Weights of a small transformer language model: attention and MLP in parallel.
Each number is 500 + 40 x the weight over its row's rms, rounded and kept within 0 to 999. Layers, rows and columns count from 0. Numbers have three digits each. The size before them is the row's rms in percent of the matrix's.

# down: layer 13 MLP down (transposed), 640x192, rms 0.174, rows 425-524, columns 0-63
# up: layer 13 MLP up, 640x192, rms 0.144, rows 426-525, columns 0-63
down425 100:494554513488529493530547488428499507478471447470437511542495513625604411474502543494497540463485508520469516532505533523517527502482448564559521491473505435467520503509482531611460526481470527
up426 103:511411526467499453413507537511465430501531426513450511526531560517492507442520485494492473519526441510584573486521524534500526428480402522511508482482511531466519578413453487510509545482491539
down426 101:495544486563532397529538502492530470551469559433493452537502555441449514513450502474471498466513518487485495542472512461520498449469538535586525552501525535494426453488511498522506459540472434
up427 106:542491516432445561452457506465424498565539465514453415526543510526452506501522486539528450507521509449566537572502489461488473520520499401470498511452568525570478513499503484534558497528542502
down427 104:464437467565443521505460509440476473525605508434488492467544544522512515482574553552568464517448494499514434542531545545500524454572525577458462547503469435535431515473614506473509520481527513
up428 103:442504523497435409460468379527485526490523517526447446467529465499515475558504519486541540498470582499513461497536552451543438498484575494493447462444512453506539511492438470473514543516443484
down428 089:536480495536532563548452625485493498506435477486586553491468501509478485535458462497480516525555485465497494445464486510496511513466408478527505519585495526468516485520531468498556434480522537
up429 102:494539519505447430422492490504517501598522438542510513511458501547541556507447576433459502538447427425472411500521558422487478481462519516449533450532655523497523487583473505537443534464550531
down429 101:461452495532514537499504463492464481543450427524514474557528554494512542554558485475506429468552556507523448564493576548510459497512519508519508547498453543446460544530508452499438468492522519
up430 107:453524508520480486450510493485573477504483473531487479474511492495453508537529516532496493571488523485502482507486492501471516426470502452463506477474453568461478539448488539522524557508594420
down430 109:451512479536502537522535554531536447483491473501500444571488390502414500492479469453524463471476574511518510491528455503520499541456479470544535460529465582419565578498516498545460523607589563
up431 096:483560546478497484483544460512546530484513498529558485502442513480500486521490520478487548496526479486568546487542416521449505540478468528473556493510497362415525521503441473428434507544510504
down431 093:566459449497490484489444542482471528496463461509467545467483528472536547472495519517551506494396535530447465475537582492537529451458484464451397527446529585529489502441480521574598527470496515
up432 093:471506400459445502473467531528558499508575474554499417450463464521534502486435546520519448581583509451484541515479519408469529496476372503436508543494493434556514520430565519482439463468474458
down432 096:518520484419531423535467525462554511471486519497445550479547510504511421598532387502485450424487519559530475545452508526515500457489479536439423545471541544424586477548448538492511543463512539
up433 093:463486457458456462379481540485570472507477481515436536398438467563511495483487477525498524425488576430515484432586487460451457478508455537416523498512553507494537461479474507526504496494495483
down433 089:535504497530523498536446523586469524551547537582572474525500481490407535558456536464567483572518487439487525518464568538510524539491523503619492482463440475487470533577495524499453472518522554
up434 090:455514474477497543503529468542461498483490515516489486465484504516536536517536484459562487518535484532528467520492463484426590508485505516458458478507533474481526527358497459455482548440538543
down434 090:560401466496537443480494501495539490493507460460530462485467445475534449436482518561433520461424522496511482478429536518536431500500472563527572589522473509507471535572502526495519490498457472
up435 100:510481522613450529465482446467455475542506488558528493486491538563478486487438472518536499555432493483523471534501485457527573495542436557518465478567515438537592564581494438528560528520587497
down435 097:509546529503485447439458545452548539475591502474522447539514525510515589567505489529472499471591525599551569513476426529463490503532513504463458488535454480516443476426522546537573484526439487
up436 107:577487522488493476433484490470563489473553497525489458465568529513446494562456544503475511535481471539463525469491553479490483505480566425508527493479433442637495515451523493479455498509547552
down436 100:523508539539517531502495457456491477486499506521457506503540567445477541532521478495519484426478486495519493500556432492532511555523522471503493486484567554527511530529468502480500514504474491
up437 098:498587489489512531503496517537464526477409534453490463472481500440442444553514541548556482503463479523456388518485456438502524499587475525550492461553547536535474458475538491468592567560544417
down437 094:548450487467455532465387497496481487479519453579495511499525523477496522489519470559474506511590483482512510466514509460539484470452519570367500534530544526478557473454459522512472485457529498
up438 095:527466530537497497524428533458533539490524477553534513490455492498407538493475470515462500469429506535507554552503503497531491503488493514473489495469492470502558480493450516555462454441505458
down438 095:451458451507509426506500489550478502474489568465579429506521523508447543547534501484503485530558415460505557419464490484462477515524449503510517487524506481524521550545545492480521518533469498
up439 103:453498441484414493500489434544535483502522529560452495517474521472473471505546487451524574570425540480517469522456510420544469448470464469474520500450485521573429509494532466528447518445507482
down439 105:542416514424565540504524495500494473510504584489517506524494518440576524510476428482540495527515518491530493496533434520529523473489466539478468431499412502528559461577466584474536487475474486
up440 107:534496472575537534474532436526462501414482498419490597423475574528441524522481524486470487536564502507472507488540507495496458485520482477544420495538507532489566545449521493504485492488518465
down440 101:510533491496484471548482558529532486501497474539515562558531506454524553505506470569507532416542438551491491475499518521508486499559432579474473416602502471576479488512570500462516449550476487
up441 103:494463497460565572440465489560502426445497586503581561516508458510561492507428478532460531546508489500536483511531486464551433561424561480416504507489511524498551522512499489529471577505502536
down441 095:492494467457516491501552518576537473518546528530476486530512565520475476499476507443500448482475536474468567543543519446496486600492463482612514478471432509520498496514489497552549490534419474
up442 107:505478476477523553519469498437480447507400534572538474486433410519427480457531479468494446469500458460538506472472492460503600521408532416472488498516494504497547527495567493571501382459494528
down442 118:500481475365443459524552570499481553523527512462523507500478552487432477480496480470488517570533493524513553460503510429515453481520463455401489504426555465511525508459533545570512482513469524
up443 103:474510526505463441586504543548540542550572504510495581474503450520457484472458456459499398497479504510502508536522523533527501558458523485479516552453536478496540548513536519440519453536495596
down443 095:508524567483523460500499503552562460474476499473414419480538558391499508486541553591566522541571537431557536491473495417467496480527470475518520545496438486476521485524513484562450620452498485
up444 102:546532555539512552453460446486533428490534440517542517485550426587575483548484489537392535557551514550480540529511537551472565454535466527487533464558492526452472531448536475459553480484507549
down444 094:475529465512513536441486518515502439531498518475466511470504532518479498543398477439461555473452567524494477467512483489535510456468574502570450554493395471475554522524533545479468493481515503
up445 093:568569480478517452446473478513431510521514496486479464420471513448550551493458462522511486466494500511450581547476509522487498453478505528553481556507463559500443550497551467446440546485514460
down445 083:467463510462451537540494458567525528531426473515479470554520495539460443485540619493524498555506548533541461454512478514483549525471515463330518488463547497552550441470486508543515512518496503
up446 105:571562534522517532500491513511527437559513478527554497569491502540471522511526527543522512481427573461562449570450440484524513474502521501415555525519565543465512492551530460535495444577464450
down446 112:484576482475563543475535466496556526431478461453456504478491514574524574503546476498489528422506509562477555502478505514514501507486478491478545498461494522484532533452478501539543504455474480
up447 110:546538432462578533483515485461459488524522531501382514426516564468517520515547467549454492449460462448543494519524483515453414531460484533522460440496502558479525477492468472502482564499467470
down447 115:537594459456441506466469520467552491544453550510552545480523540488490536527530483505482476578531502494515535504507497473432492474536541481487514516488513542493464562495437515562514474489537470
up448 102:513492519504529460516566433522472577574468481501486501584457519437486463497466531424459527520558446531471419526456535501549519518564517467495545555493463487566523504551521425569495499407473570
down448 097:472491565514429584481412427491561501508520587512496528468537533501482517486481468483521586510474575514504500584522500502519478449456452532467494485508522495528492490456531516449483508469563482
up449 092:544464481441539502472541542512518502580487461456455534482500467464547454553572525481491476495499508496452408499498472479575479545525497486397541534560451521496518458523573514476443526490459481
down449 103:452490487559485465481450541545513501469596550520487488500511525494420534447445519504517445475562448541523585523502476501471469478493471471570447491482544482482473529433446506484556499499509547
up450 086:477478441457487525463538489498494535544446541472560454463485512493586462474442518485451486493415517515586490445490491526526486566487548599509510481467527487473515472507496454473502498512497441
down450 095:565533528516453447511489530522499503501459497577508512555504476523440542510522459508489481497549459533399482507525542495517538392455523486391479496535466516549482505470463513568461561562541518
up451 101:535493466475454471478431506422471470472571508552478519520533427512509503526456553478484505562500415469531444467529554534470512487502525474515478411546504549528463462502452452575535441475534505
down451 101:480457544471494477567517425419504572485485491485400496463494503536555582512460481553486557421583485504583562486495465528531505513523495484480547477500517500560530460489551503486470489468493505
up452 094:548428465497484552461446494547457522513477493443535497525518452506536493527536559510480560506581481458557433518603553417469508464495515508487566482470512515467529498492476451537530465450485468
down452 091:488512487444475486580597453495535468477536484604467535425462507465453501455457443550462445488465509560500516469440511522464473504521441462441454478514512460566490505495514533441477514552521543
up453 105:450445493507491524409437522479484553466556495485511424566522522495496500477499527492471525530455509576510501583445459465471448424527497465479491528539526515536435447542511512540598490506473521
down453 105:484486476541464513501485500555489449514498438505523515496452532453484470595473561563485510515470503542515490447452405474532474427482483549530511529519589500542475455524512553464434496524554546
up454 103:525516502482420415509534432533542524483511520535565488501493507553420467490493527497560481521539527522535566503519540466463533539509518464506559483479563524535487472509485599562564447471557494
down454 106:459568506499577507546487528478575522426436531570515510522503494526523486476514473530507467426507523535411586504467510530484492498479489462436502498514576480542472493519500527496508548469505506
up455 097:499480576517510534516481501477517470434477512444478498506477480541478498474411483465603492442520502487483491470437467503474482437524472437472509538446444503579512543456512560486536465546463512
down455 089:486552474536434442493571480485512496549488483551507539540531492543538525509544478486453505565480466477517486569537536535500503531478489547620496458532534542474481458557454492486493481505464438
up456 097:547462490545474593445502457480575558529447506453547519491500522550474519459551450514432557557490448605562490535589503503480565446551523503467503458491515512528519486539427501523479508465426537
down456 100:453521477493464471544500518505496519501488520471471494550445437536551534438468459493484554448479503539422477484448537516464419418535515489337453545452539484416582538439540425470472514512580537
up457 108:516527534498538515496463411423492555578506472494526545545465577441539484491505465572479435483506449471553495558498531478554503513542476489509556515521431490539458504522459529557466532553586513
down457 106:539465569534499509571523462472484532593513498467479537547502489497455499535432449505424502468504536496495503517528453533529543444556471482492522508484562476497478472588525536534469438496446498
up458 103:499595520473497465492518478478534446466494441545439502543539491500533497442526471505489492512572464487478492482455552446572529435479573466536570513534493521465523482540483479489463489468491575
down458 107:487527458531463470485500481509511567551484480481486419530502509507531511434520556499514484528540607569436438504471440527490545578462531465426430511520505496496472527560494456565537542557539478
up459 107:493554488449504476533446482532511514541523554565508499544549573510490517437477481547461496536445556486528456511521460484469430467503488549514505449567580537429515503455546520530479465512556407
down459 111:478536520505511528489506459584473507477439508546507500581504545479508492515462480479517442553477485500558434526505468469409551533481581518506519475527545516446438507504493525534441509512427532
up460 104:489513509460543563465466515515432487479531393475513503535493457523473486512520558517524528538461540484508521498491516439544441487487446474475499460496524465561457511534576482571488527540489467
down460 111:446514503600459511498504497516529533604475483479451466508574458486618551476453510522480528528512508540439496485543491453450473480500515507510438462527532507478446523589473477557547452477427524
up461 105:498505556448448479415494501443472513521549481517577426530490519444484559478482496461552486530468475492504542489497519513448508476436508526465505469465564533479462501578479491494420446559513499
down461 099:547524537564523479462592542436538415431476487527500485520486501599453492530535521526519493490491477501523551483520435501563506511545466491546559529536535512545468489517466528397435489519498431
up462 098:473523586588512500504412522434525475502473512499464505520453484525547521472467561504489465451531506516560519498471467428491513468495504446452499560473463500515580541488611465413511514480504519
down462 093:558509437497482518509581517562477588492475428487564525482550483488459539462511477466472545495518501478414491534521502560504507566424496533601549500539478509462431471529468506545568498476567490
up463 095:511462548500466434517459478454554486481513522590475518554516526520441460479509553465470485550465462475451562496540499424463453497474552567531454530471447479487506579521473547526466550569545444
down463 096:513468485539476428427612523509446533532473536457483479456500553466517469509490581541586499461563524504438501509552468471501512618435557490447504489509450491497486526491531469526462494460527512
up464 093:550464480574442506543526486463517494534534485540503513483490463499462477571570512499497462521533589486491433475530450544517500526484555424488494499469546522467506512540533365501462463517505528
down464 101:533483495548506473520489482508534519401465550488488527570508523382505498531473508476483435506481498452475494534497590519472511478484513521532469462531480475526483517485493478438579573493541487
up465 101:476457500493586515454476506445534470450466483496492452487460499491483535498475529556509484438547583422534485493534483531485552438534464475452484509543582531550545516530473594535516575479480492
down465 094:503548513457497490502531500547458551543523512501511501504502517518548446477542471479492545515490444617444479482457472481567489489515524511616467490506462468533466464461496498500483444515542466
up466 103:533537543491466503623464509462465545589517504482572502538482495501470447454513519475540549502525525513490543555461471492537454436519484487495442518495518463472489515465468474526589483500547461
down466 099:567525513514530440506461463422509533518503482506499497497499473571599519451485547499491485434449466410509479548478441512531417502382395482493513418510523499503422467456471425461431499532536534
up467 098:458518490579510525527469537536505534555522509501502467444472502499499438488516571484531527535513476541548517432565493493514517497492422463434468525564453434453563522580520489490528521514563537
down467 099:504515554496495472422540576507551489491494568514486542525480571489463440509541447546489572460508434517490433539555398524406454527507512426496495492500485510443475482488469530455515460553476449
up468 102:503494547413531434471447459552461456593501487470521465467524518405479516491431544473497470509463501472491479483473455525550527436533451557496484469522566513509472517510378515483460502530515508
down468 102:424480462471445564477543504542594503459529510505460453502504524497435464518512419408439489507512468441530510479465492494486501525562467553425559454502487568479446512475546520490415501540493489
up469 095:478459540548542443463556507531436458555480552436552539458522501526481400496504473586405508494508497521542473465519588479432585503526535540555499506489481483534527496450484593517471489502579551
down469 093:543492409494450513549394471501505492467521443569513483542458521451529556523490501459596521581464492440482517534513501511559470436518455454433471512529495573510509521517510432497473487504466427
up470 099:458456552548486426496444521458510492565543518449553436468512555478495509457560499535450502472428533525462492590468553460473488543542529476510465512451575568517477512497525541504510507449478499
down470 112:520550476534499582478418539560526519496500412452545461483505524551447472504561501567422521551551566523498444502494488529515457509575531530434505540529429462453494547486472493486480565496493475
up471 101:566441446447507478571502493507506548581474521518449501464519502516481458542525456492534464431523506517557498458505507425525493480580533551480493467526524473489473462584513483523568508541519527
down471 096:455400474528500533461492464476555431500538487514518557594466448548460543464503482515392431503454481498536485510509524561469548512433495476480476481507467488496478515518508522512494470504482409
up472 102:493482436503550479515504505531419458436512541571444522464499492414511522479501476491475551513495505483528565388604511432549439519468481415521499447497534539449506579553487460538505514490542543
down472 100:451476565495491483502499481453564541519456512533553483468497533556530528572506524491539520544514513515535500444451586479497479484515484552467515498385450505536554522508560541516513410558532508
up473 094:528484537593487518536545517448464504467481512445481503519512492445526504530513510463509509543519507528525528545520447496588459479533475515416512539535489505594573575498494499481506470482432500
down473 088:485549496472489494529573518538462483569462528542506522448451451478475546469517593561473472443509494430488499498517497470498541507524532579427547465508519462500461499560579425500460507546526466
up474 105:505480409415534507475512489442472474574503571520510521516496461486561544477513507496488508499519520447485475423515538532561481525471466551469482449571558484550463487460494472497441476521498535
down474 105:514455564515486518501573512443526452454560526469549537462470497517527421522453504507512447440551554444490540557574557483541561466483450521448549495506499527534451413561446488474526531516432526
up475 089:468527537507451513489478535559472486434525461549482554482466572496495494489478507554532479492490479510540553476515544459472505498495482528529471540551440499576436491543546534560478546416527549
down475 079:500464491537495475499501431501539514503449554507513469501483424496481521480496493459455548485506544481485503535549495478537525468467553504491490524478489525434552475461426468468579476571462526
up476 096:506490504522525444465505516442435476493499479517535499531426612466403549496547506534487505479467459478481492522513584533530439438496565496521465543545481497489509510493490591516483483433488460
down476 089:491523527536566482548506460453561510543461510554500446467499442507490507422476487487558463460476535459451530614447375533457587548492459493571519515568501459524466483504470440422506494480517495
up477 094:427533493481491491523473515465534508451499455457536504560487511533457425473553554520469503498445518524500453446483482544489505491482452517471552541433539501508471560434562494518526510550540520
down477 096:611563478486494493440582517490512511481471537508443521530415494454455615497447492485503507556484406484515534550509539499416551501519507445542476547528449542523479455448523560422480535483471558
up478 097:539500532434504527460520451483491477507463512528562395524509637467550536452506519468509460477483538552397478420492512482555568565495491539500513524560569478523473457478510528485469493478527608
down478 093:484593471466499443561497470476497465493508411550495504503510405564486535484425488505515502412495512529478579446554489466512411475445536461518508498498466507479507519579524537536457534475441476
up479 098:525452524538533508453546492450412563497423506484482567406532530478532517530475425542523546501480515456574534489493528476528525491517485464470494480481438591515523520452553510486482513533530466
down479 093:461581442456524548514484583560561496482507530512491479543531483549516493542455541453440552509565529518484591512505474500538462488529563537461496481525567408566442513510454503494571454446429490
up480 098:498378501485548500417502503541530473396528479520530438512481488474540557451491533465480574454436510504569441534496447452461469478525550578491447474495553520465543515537501482435501523487530473
down480 088:575526496553459464565553404429482477520463505525462536468478530528406499507522488494507480555495470538408549496497582491528485546410461488486544431528476494506459515493448429574484505516425483
up481 097:484567490426484463548385467528443507482535507438494476490524450515479518519519473499489431487483571475550545451542518536457509449452418416515517565475486489452501444480527453545521498507493529
down481 097:527543462563522500548486485479465511567535495476409527511486467487495558606545533534469509467432483604485499489500469460509495509449552523489534546500547505512546533551485406518473453499517436
up482 096:526503432445412461502492488466442575534521551525573520444496485528520420497464506432487520460485497510506615489577503487434443477460508462505470454532459525422565468506498520514424527408533472
down482 097:538508538447433419507510431461511487435508466551487509525512491485452571493529566525498451519477470488510511525477543563535539543517490465478435490485429507471415421483474520542551571542500527
up483 102:431550525502486510459444459515494460617504498547564526524510531437443502453534447499497553531532538479508446487482496491521461450512424455511487490513493509550489506444482496467549507492540543
down483 104:483421452496505488412512495490535454518553543459564550525544536520509501565458532568511530492488464473530422529542520537514495420483444490557528531506501524521481550515492417476520459480415466
up484 101:475472432471533483486478528434509538498537599536541550529551520539484550429585576379459479580517449475504518399553564529479549532487523533429572555476495540554582507495514524533457490515512462
down484 099:472530445457474497524483525490500513429518510569491563528534497405508471519480557480478450494445459435563546418513526514497509599482513462462515506465491475516484506486464580564492501461505488
up485 094:465444530488350538507458454493498464513434492477485473482406519534481522455533563510514545454455559477486508532488521532481491491463434495498522441496515501459509466481534459476504477504489592
down485 095:550537521502566511436509551492523501454482516536469489512504473517545516511434467490477507469559432542464501475422408505437542479558435498410524530533522512522575520504496476510509548501476493
up486 102:558512528430507478506525486516493470541587554524441496549535482483579474456504516507477517485484516523599414492564524516484493417519537450505474401485535531520522508405535528550519495498498534
down486 098:544512473473560502502513545513484529540411516499541565412504516473484423536527453462556524548562433550479556486430431552494516530477494501508489534515512439442440471506420528505449460540524519
up487 104:519544471439450487520467488504506479457572536511518525458446536518459546470507475469500448522522504443476511438525460457470563513555510502460455503556463502559440475505524468573524503495503487
down487 103:523516563448532454516486478445454530509508503561551484512460528512447553510512421541521434496413513501539479445551449438516560541510578484463506535557443457507446504468441603538435500519523473
up488 104:529430504496513549496489490547458553544573512540582478477534493473521501572476462515526532528501520496545474447458462481587507493556565577522486502529534445488526424517433470516491490581506465
down488 149:548535462523587567597559525531439525542424557517514566486533462482492541526417512478450484516501466548473457475499446525523510469529546549462524519520490502465528514554480467548483534546549457
up489 106:515443448510579482480482520550476481531531528424505522539439513398518538550556522486505478487457452511512526527507558527476509478538532547485510534482464613454534531484437468508488442503460561
down489 116:488476457530490492521464479553476462550490516505512506509476495495522493447512475594521556462466447533514511428538526546403519447545520496431536532504538529529515577445467496544496509474541447
up490 098:485490531523518512498463472490519436548527510578520570549492514450555516487435512557510483469486482461491555487548582446514402416463500518529477485538508437565520391471516438488501537558427534
down490 098:445491464488467511471539488479517459457459546486494535386519496464506472543565515490483515475545494480565476476453515549416549451594448489536498583462539486522529463437447526473498511551510456
up491 100:442472496486490449508526553541522515438469486514482430503518470523532528524507495481416463559540518496536525500504487480465469449431502474464523481507529469512500487512494516478552482467517505
down491 096:503482461507474490493506418516553502533484531536475573490482493448443529456513502456502472549477421518524427514514483484475504598570488488556492571525476530485474513547466503480520466488432508
up492 099:512527540468498531432509515438433491481489512527491490474592476530520531472540526505517521436525523458436544505472502513426455535410517459463541490419470510509558540470455516516505495490503524
down492 103:540482553490540495467439515492507481493482494506474495566431510544526531515556506585509535480540497479503504485633477519536478489547550531407471445491561446464511473523538478494489535513510473
up493 104:426468485491502482493536508490555507535529480517495520449509485456426513502528486486549500557445515544475431465568565575521453480512492532487467498456512478518483517521554476534543508415500478
down493 110:499490466494556515580504520509511548576504472440494490576523487432465533593417466470565535504490452512532478548496513422481493561509480518504482470501478537453523469498439496510520507484481564
up494 106:594449595471451461500487455501531440501481475606546553513529517535455585389567538477488411451494545471506492493426550493517489490515484447494471505495491509484503513573524430435503526498533522
down494 107:511522548499465438535529453479440533534480495481528451541444547526490571530493510463487510485481526447474469477512547484453546554486497499370558512577495485505503518519487470491502549460445493
up495 097:460504456508509521540518478456452506510476494500479539538414559532449505442526505466456506448469464531512510443493487523533519499449464542529496501471540553507563519626508447497443544583454577
down495 093:488449550449504497471457541533524526491513465505516431492560469447496585537512476548525474509516511495466561600478528479444452518552510534415511459513493517483422474485586509523574440420502453
up496 105:496547510542507527438497475454459477515505419442507456568507509484504519459452466430482508482452438538532573571454544473497606477436535471488459454494505514490517540487484464549548481556508461
down496 109:474556545469537520528434443514466483480480429535454451500522549447467433451541515431444489545575509467492550498565465489536425484484467479399519537471558510446499537460478488479499506474441461
up497 105:525460483505534471474525474425470511524443477588567504571476531539454502507444511434503448533542483502504540516517551462522545508443490464449493583498512493517525464461406496558468535521550427
down497 096:535524486473449439455460506494487479517458418495526468437522473477542534480560550482552545512481490482455587515525526514556576533466542479492501561459512489482472556480511522451497444507551518
up498 111:541523552487496478523501394518506500483476468527540493478486513502497464481442466518481422501499504550490446438464479504546525427471498514456456529582499550544563450524522491500412517446593432
down498 106:474491558465488460488507471474511550452453480473517491561505483551510530523481587505522460538516473493460532524472442580496459455481451531444497588491487545470532530538447494538488517520458519
up499 100:528483557511498499443548470492466436446459508526539542509536509472472482539403541551476507500542545500485470445525502449536502456539515570498484500469463521533549476510498462502522452552500433
down499 112:576503451527499503470533538442560485528447516499461446483524502504408545496510467485468501522486470483496476502502521511521607466453429533471527545507485522501472534530525433457533542568443492
up500 104:450551420490498528447553553549510475523567474493494472494472516445473440476468499481468526502481408493564478495528556513492405544502535502498500487499466438517440536542502416550459430542538584
down500 107:519477523485515544536525510457550573473496496544449498507425560465479494486550559496514446515451484466498462395466535502421414545519493493503531506459494461480509569487595515490458446494561433
up501 098:557461545539569512500459485486575526478554482458498453535493521462486442508538559490520413516494464436470479465502517459474486442501486481406521506517569529542506494470467517554482513490577504
down501 101:582463412563489497484532498555483556562520516495556463558517498533476471510496485553522455502510514466535526496503438519529526493515495511506541531427451518538467494490446519513413438502532562
up502 096:504586454563497584488537473473497525465463526578491485443504536575506522586474497523463523546540425573524574503456502575575531484536496509577541514579571493499544525501500503548565503510485520
down502 087:540458544511504448498475530461534515561580460460495496532494542474497497507551518532525488455460573503516473516512525429484455492532487480426421515507496536498392491425419546477495458491567479
up503 097:475532559461562516513503485468479523565498521527539454466488459452471561535512506560485399493463496551525490472499514532540449456564533444476447491585534531447413483526548513510534573540495473
down503 089:483506446546500510490473510537485425524510434493467511509511501492555518484500518493480550515479440504469498497516498506472526533518455517524459408477562535502407557526471499494406468459532481
up504 102:537483527525531574464536470511444474515436546521559524494492434478452512499499546468510482470528460470430475442554469560469429485518490452525519548533457455491488462539488555531490471520596439
down504 101:504577519502491525485534566473498513442568472396397471513421444489439555431441456547452516413512547544519561468479484509477501509505485547468510467511449513557554487471515425464488488374489499
up505 096:538462511435506517500536513427510558534568518510554470513524469514462487505518461583518481552465587519496542470512567461518477502541478459540542470491514503523526505504557490511578485442482501
down505 094:505426421540436500486459545540445475565471436477412530444404483526497508520452505505513519434515461480493484477505464537461518464473498507422471503461493475490542600434565523540442477529523489
up506 101:500456522525474456511514488532517514456478552502512512504532510436561504496565462454548581556582487545472424457460458483556520453555613504502474451482513493483539487543553486499486458544523493
down506 099:486496518482560520526477603466482481577492487434482502493501464596519416502450549475519467417430552468557454522478556509539452440454412425510450600480494493512405485479458448487529572515447489
up507 107:445509518519505506521567592533563473537492492555486508565456440537430455567518472516532405535451528484470512493510497477534550462452487484488542396466494551433459555469501518519504510555511516
down507 111:553508492504517488471564479512490523499402552481521475490447481535478474492488621521489489483554486509460548533542558460527486534522525465523476518460581485480484475522469464388518546517521529
up508 103:550496496475418527538521486470494548409470474469581482577477465500500514490476393499506494589521539469425429520501549505585520542556457548531537546507524531489440539532544429552463494543557518
down508 093:479574506580498490484490491469510539524488524554481508518430402554453501478583553508558524440464532463500586513418477496437509474472500427550418504546448456500491521505501463486465483503463521
up509 087:539567512581519475439547473390506419492512493493505486452550510589478453428535501525505566516481523451397543471480524494471534483502484578489438488554462439488512495461543556518523504530527455
down509 095:473454437470483526552472520543444543472518483521448509510455483398550496571414470497517404515511530535525535479536509458527448490433527439435490479466545528449502521432430460489568482449465494
up510 100:480568466463486561508580525506471433465471489512521483474506453532550521532433546463505554472574472484521500441466415584535501478465495421444522523503559505425511454470440465584485532506519466
down510 091:550449566588484472471445460464566531441536493471491504523508556466460463553557449495424487563429496504529497489561554430451484493492496575582465484509484485547481542498496559389523459487487513
up511 091:434475483486464523455553554519502476445522526515529473399417487528565498566503414454495473532553545479457502493475509472477469545508457569461609453477453541510487522532409514458491459499456538
down511 089:478519495467516504537435507490516496515472529533424434533535523554476492550515465525488521484536543487444471534469501497488469432522504519555464475473394483504536458582472550509426522564514487
up512 099:523538467579543530449476495497508477418514510507529533492465510427472560506553404508490576445482454444503390500493489516478513527453523522507530476505507544517496512462563516501520508484482433
down512 094:506475502521536511513503558539459474501490545490565541518492503606516396488517536469533438495495548491490475547434471484480433504473486512574502490527532362463490442569480491482556520518510495
up513 096:470448546454523477517452477541517557469494497461530502421470486473523446538540454487479604493531523586425456461523466501534505492499495520521519460533434503456459498477432432568461542580468466
down513 099:557519455546473497470512488483564475538522454553440519504503429520482578537535543503484486458525436465547434560551499528481494532557477484464461521496574543505532460543555454488500489507560499
up514 102:450457521473541570456520564546511488540445470554539518443444491407463506547504456513411520525491556481486522435484486487492525501488510547509502472532442459508495525590494516583466532427507521
down514 101:537573505526438504532486493397508534460464549518499500559495504506502548501487515451546542470424476459441498562524550450518512507510543497496469492493575563441461506505558504473536471483441522
up515 097:492524422471456542480433511508558494508502492531475540579591557451467485525488503528441535460532468460595472495492430497466498486579452450513501473452539467456517515515481464594450560525489531
down515 090:448467491491544543508541509552462520503486422532477509538523524485494465559581509493531476558455580556518529546501466486528489492578435549558539494503463452461516480602586529447502448507535517
up516 097:476455485542510477454463487513458499512468504501571510510441507525512552619504435499438484437445495519475537512490532459525522521541509508458501528509447526504452621526477524547511509625495473
down516 102:405498374449613573525483576482508477470505516475404535527477513490507476471503471517476482499527461455450427552469432562458446538557488520528423520506495523589496507491490504443488489522496483
up517 101:485537562433507558524484489540497517504447504535495499475519539575485471476558461494490393494485519483486463522528523470493471446440475391480468439504524474468397471590500429490497461498398460
down517 100:516467477573513405493459475592451488505520517503521434526534494534534544526480488559560557486508499480515516436464482551474536454526539501499491530464524494511638559479570583463473502467500454
up518 106:482495545426480509478437491489520462425486463524560486521543566508486485494449458487514537464550488493536498504477499483508560533520517537477577443488507511521446588571506421529483480560547547
down518 110:522508482500572490496576466500508518515543574448480481431576520478503438494557536547518509505458449525474526458461491564536562499558455540444503489533535552544470495573543512443511447474500534
up519 105:481491483499419563502518501507491499464553525574518520474489460557461477537419531506480414490502522524513501447467458489494404460496560476482516486534443564412479538503500514526543465428462416
down519 119:490487503554486516553471440512478525441477509468570404481581409530482509485484472512521477520532488495483486487544481509581513488464546506471448450541474575415431545545491489447501465531463460
up520 112:486534452487477499539453527503547493524506595529523501575507508488485526425486454465494563544508504543511463517532579518450500533521461592481503515517533468529519541627464535522534479551471490
down520 106:518517490540549444458557483504493518523522566447534440519521487463543507459526512521457589456561492506451488499465414472445540463499546400533574496557437514466514425454518510464496531458513502
up521 094:532445427558503512523481540498476493508476549511511454480445481512500485520484553479474515529471487468507555480441478499573503490478491474490563491526534545494516478540442467556568538519471472
down521 092:578548522540474536530565463494482568466460468520499528494586475491478512555514523552525465518494498503483457487505514496500468479447463520475417499541554465420502454525499525515530465480512509
up522 097:541518538470515554530529466515551407524537473541535608481531474528418516550500471467508506504517512576445466465536473468605497469549507545479524513470572498541529536551492441450556497495523464
down522 104:521503495509595558532498476480523418488443488495513538491498574516423489524475502491531437506459478500481491540569526499470505409499532468381440571463582458590519581531501449507429466544523551
up523 101:530458502459485447403414447477508426509551560506463469459514439481432466490422481493507512437551505551544564525512519500511475486525450468541514430500507477433585546491528521523467530435493482
down523 104:527449521539457498565477465461525510484458508504580564538486539562500464507468439488500531435512496502419541555445451489488473445526495525583553523533571500519527480458572529470436456574498418
up524 105:444454554471536537509473480484584492506514603491521494485574511485564434446466463486501525555512547465530531512592505521527444411467485441468485459476523509498535564482551514527472504505502383
down524 102:480534503569522457514490569434510516543507465424435395449540512454499470474586485510539575452485507502516494468526499551515530487494468477590490542492474588481521447462492487485575469510467489
up525 108:459489449579536539482446485442543454450578492514506493509454462503480421523549504505459476542531539474525532480447526470521412495508513482459522480473541557526489529474556520504461467492510516